{
  "d_model": 128,
  "n_kv_head": 2,
  "d_mlp": 320,
  "norm": "rmsnorm",
  "bias": "none",
  "tie_embeddings": false,
  "init_std_o": 0.0544,
  "lr": 0.00798,
  "weight_decay": 0.0,
  "grad_clip": 1.0,
  "seq_len": 384,
  "doc_mask": true
}
Each number is 128 + 24 x the weight over its row's rms, rounded and kept within 0 to 255. Layers, rows and columns count from 0. The size above them is the row's rms in percent of the matrix's.

# layer 11 MLP down (transposed), 320x128, rms 0.0627, rows 99-112, columns 0-31
size [101 104  94  91  98 103  96  97  94  97  97 101  96 100]
[[ 93 127 131 151 128 127 121 159 117 114 147 142 150 150 107 107 118 130 153 141 146 109 106 124 141 131 203 108  65  99 107 136]
 [ 71 129 132 131 175 119 117 134 110 109 133 128 150 143 138 142 155 103 148  87 140 107  90 104 132 127 109 139 114  91 162 114]
 [143 150 111 152 117  99 142 126  92 152 142 146 116 119 144  69 116 144 134 136 118 123 141  87 155 111 150 142 142 135 139 128]
 [106 140 107 102 155 122  92 170 110 139 101 117 163 156 113 120  97  95 143 150  97 122 160 139 113 143 102 161 148 142 158  97]
 [132 139 114  93 102 115 133 129 110 137 106 156 151  96 168 103 184 117 169 139  84 122 122 130 146 194 136 165 176 110 118 132]
 [134 126 124 105 113 166 159 133 110 115 119 136 111 105 135 112 145 170 123 166 113 136 125 158 146 123 133 145 115 124 132 129]
 [157 103 174 103 153 163 119 132 115 113 147 146 101  91  87 141  65 123 138  93 145 144 130 129 108 132 104 116 127  72 133 125]
 [ 76 133 128 127 138  95 114 162 114 107 123 151 125 143 138 130 118 155 120 138 123 128  98 106 131 116 123 156 113 118 142  88]
 [118  97 153 147 157  94 151 122 140 167 127 171 101 150 115 173 179 167 143 133 142 148 122 176 127  93 129 140 193 138 175 140]
 [170  94  98  85 134 124 103  87 104  98 145 126  93 139 103 140 117 109 115 154 147 137  68 127 136 130 133 118 143 126  83 120]
 [175 155 142 137 133 134 135 112 131 125 125  98 120 109 107 153 127 155 153 146 102 122 116 125 100 135 104 156 119 174 165  93]
 [114 134  91 123 120 146 129 140 142 136 160 123 144 124 113 115 163 123 114 137 142 133 154 139 112 117 124 176 131 176 176  99]
 [119 130 156 145  84 121 138 120 137 131 104  92 145 128 163 137 110 124 150 118  95 158 139 154 160 146  95 105 155 123 152 154]
 [100 142 117 172 141 137 107 130 101 146 137 104 117  89 146 115 122 144  99 143  98 152  89  98 114 139 105 110 133 174 121 113]]
# layer 11 MLP gate, 320x128, rms 0.0626, rows 100-112, columns 0-31
size [103  92  96 110 102  97  94  96  99  95 101  90  97]
[[110 136 142 142 129 124 132 137 105 107 103 126 167 102 143  73 109 115 134 120 102 155 117 155 105 123 103 152 121  94 172 166]
 [132 183  82 107 114 104 174 139 127 150 151 116 125 112 156 116 143 117 133  89 137 127 164  97 134 137 100 106 172 148 142 127]
 [118 117 132 170  88 178  91 112 116 122 164 123 141 126 154 141 120 157 169  82 125 149 147 135 156 180 139 124  70 124 121 167]
 [116 109 145 113 170 101 124 146 141 169 131 136  96 171 133 149 150 137 184 187 134  96  98 146 138 163 145 152 129 152 147 150]
 [138 124 124 149 131  91 146  90 104 138  70 124 158 157 121 114 122 128 111 113 141 127 106 146 133 141 177 141  92 119 142 159]
 [155 100 159 137 133 110 135 139 119  97 115 139 111 116 113 140  69 109 155 141 126 155 110 151 122 140  97 118  98 146 165  95]
 [123 146 158 154 121  97 155 132  90 116 141 121 127 132 155 104 126 149 108 133 140 109 152 124  81 129 132 121 151  79  98 177]
 [128 135 132 141 108 149 102 175 152 138 140 122  81 135 128 172 159 121 148  84 126 114 107 131  97  91 119 145 142 135 149 139]
 [141  82 165 144 121 124 131 124 122 112 117 148 147 115 139 120 120  96 152 125 117  80 126 124 157 157 116 137 100 159 154 122]
 [172 137 108 115 103 131  96  83 106 155  86 130 132  91 140 110 116 156 159 127 139  85 113 109 114 140 126 141 153 140 128 123]
 [113 128 100 138 125 107 162 102 145  69 121 108 136 112 188 151 126 123 120 101 115 123 117 114 131 145 116 123 117 108 153 119]
 [144 136 124 124 132 132 137 111  79 162  78 142 162 122 147 148 145 157 154 151  81 108 111 134  99 130 119 134 131 106 141 140]
 [162 113 114 154 133 116 120 138 113 132  98  98 121 154  82 112 164 136 100 127 136 137 113 132 144 112 164 156 107 144  89 146]]
# layer 11 MLP up, 320x128, rms 0.0628, rows 100-112, columns 0-31
size [101  91  88 107 103  93  91  93 102  95 104  93 101]
[[115 138 140 115 180 106 121 133 112 132 140  97 142 137 140 144 153 127 163 163 139  93 142 107 162 177 149 106 129 149 128 125]
 [ 96 122 148 135 146 123 116  86 143  97 122 141 156 150 105 143 138 170 107 111 152 128 127 193 112 118  77 141 128  84 162 123]
 [197 124 151 109 130 142 108 115 182 100 136  87 102 123 129 103 186 178 150 109  98 140 110 140 106 133 171 114 133 120 129 121]
 [111 108 143 117  90 154 108 136 111 126 138 139 146 142 173 144 171 107 122 143 108  96 127  73 166 113 186 130 144 178 116 180]
 [ 87 128 104 130 119 154 115 113 127 153  71 101 160 148 125 149 143 127 147  91 114 140 126 127 115 123 169 153 129 138 115  96]
 [ 80 135 110 140 173 132 135 111 102 126 107 124 150 141 121 149 139 162 106 148 127 156 165  79 155 108  97 155 116 132 120 155]
 [120 138 110 120 110 128  75 140 110 131 169 133 128 139 122 128 164 100 181 141 105 109  88 158  90 109  99 133 106 120 139  70]
 [134 109 114 122 127 167 169 147  87 156 102 103 141 135 141 135  69 115 106 136 109  67 130 181 130 172 149 141 145 141 145 195]
 [145 103 129 151 169  94 143 141 132 131 155 122 180 139 153 117 147  89  98  99 180 152 104 154 126 109 154 117  93 124 132  56]
 [145  66 137 113 130 129 105  99 162 124 120 145 160  95 130 138 153  82 127 143 130 179 102 111 141 178  89 120 121 124 133  82]
 [124 175 138 117 117 115 135 118 113 161 117 113 146 114  92 108 128 117  78 148 142 184 144 110  79  92 108 178 149 137 144 140]
 [ 89 124 153 142 113 103 122 174 160  94 153 132 148 161 107 114  92  84 138 156 116 127 165 145 172 105  97 133 134 155 126 164]
 [100  91 157 115 130 156  87 117 133 127 138 126 101 159 141 173  66 110 159 103  89  92 112 146 101 141 151  97  75 104 104 120]]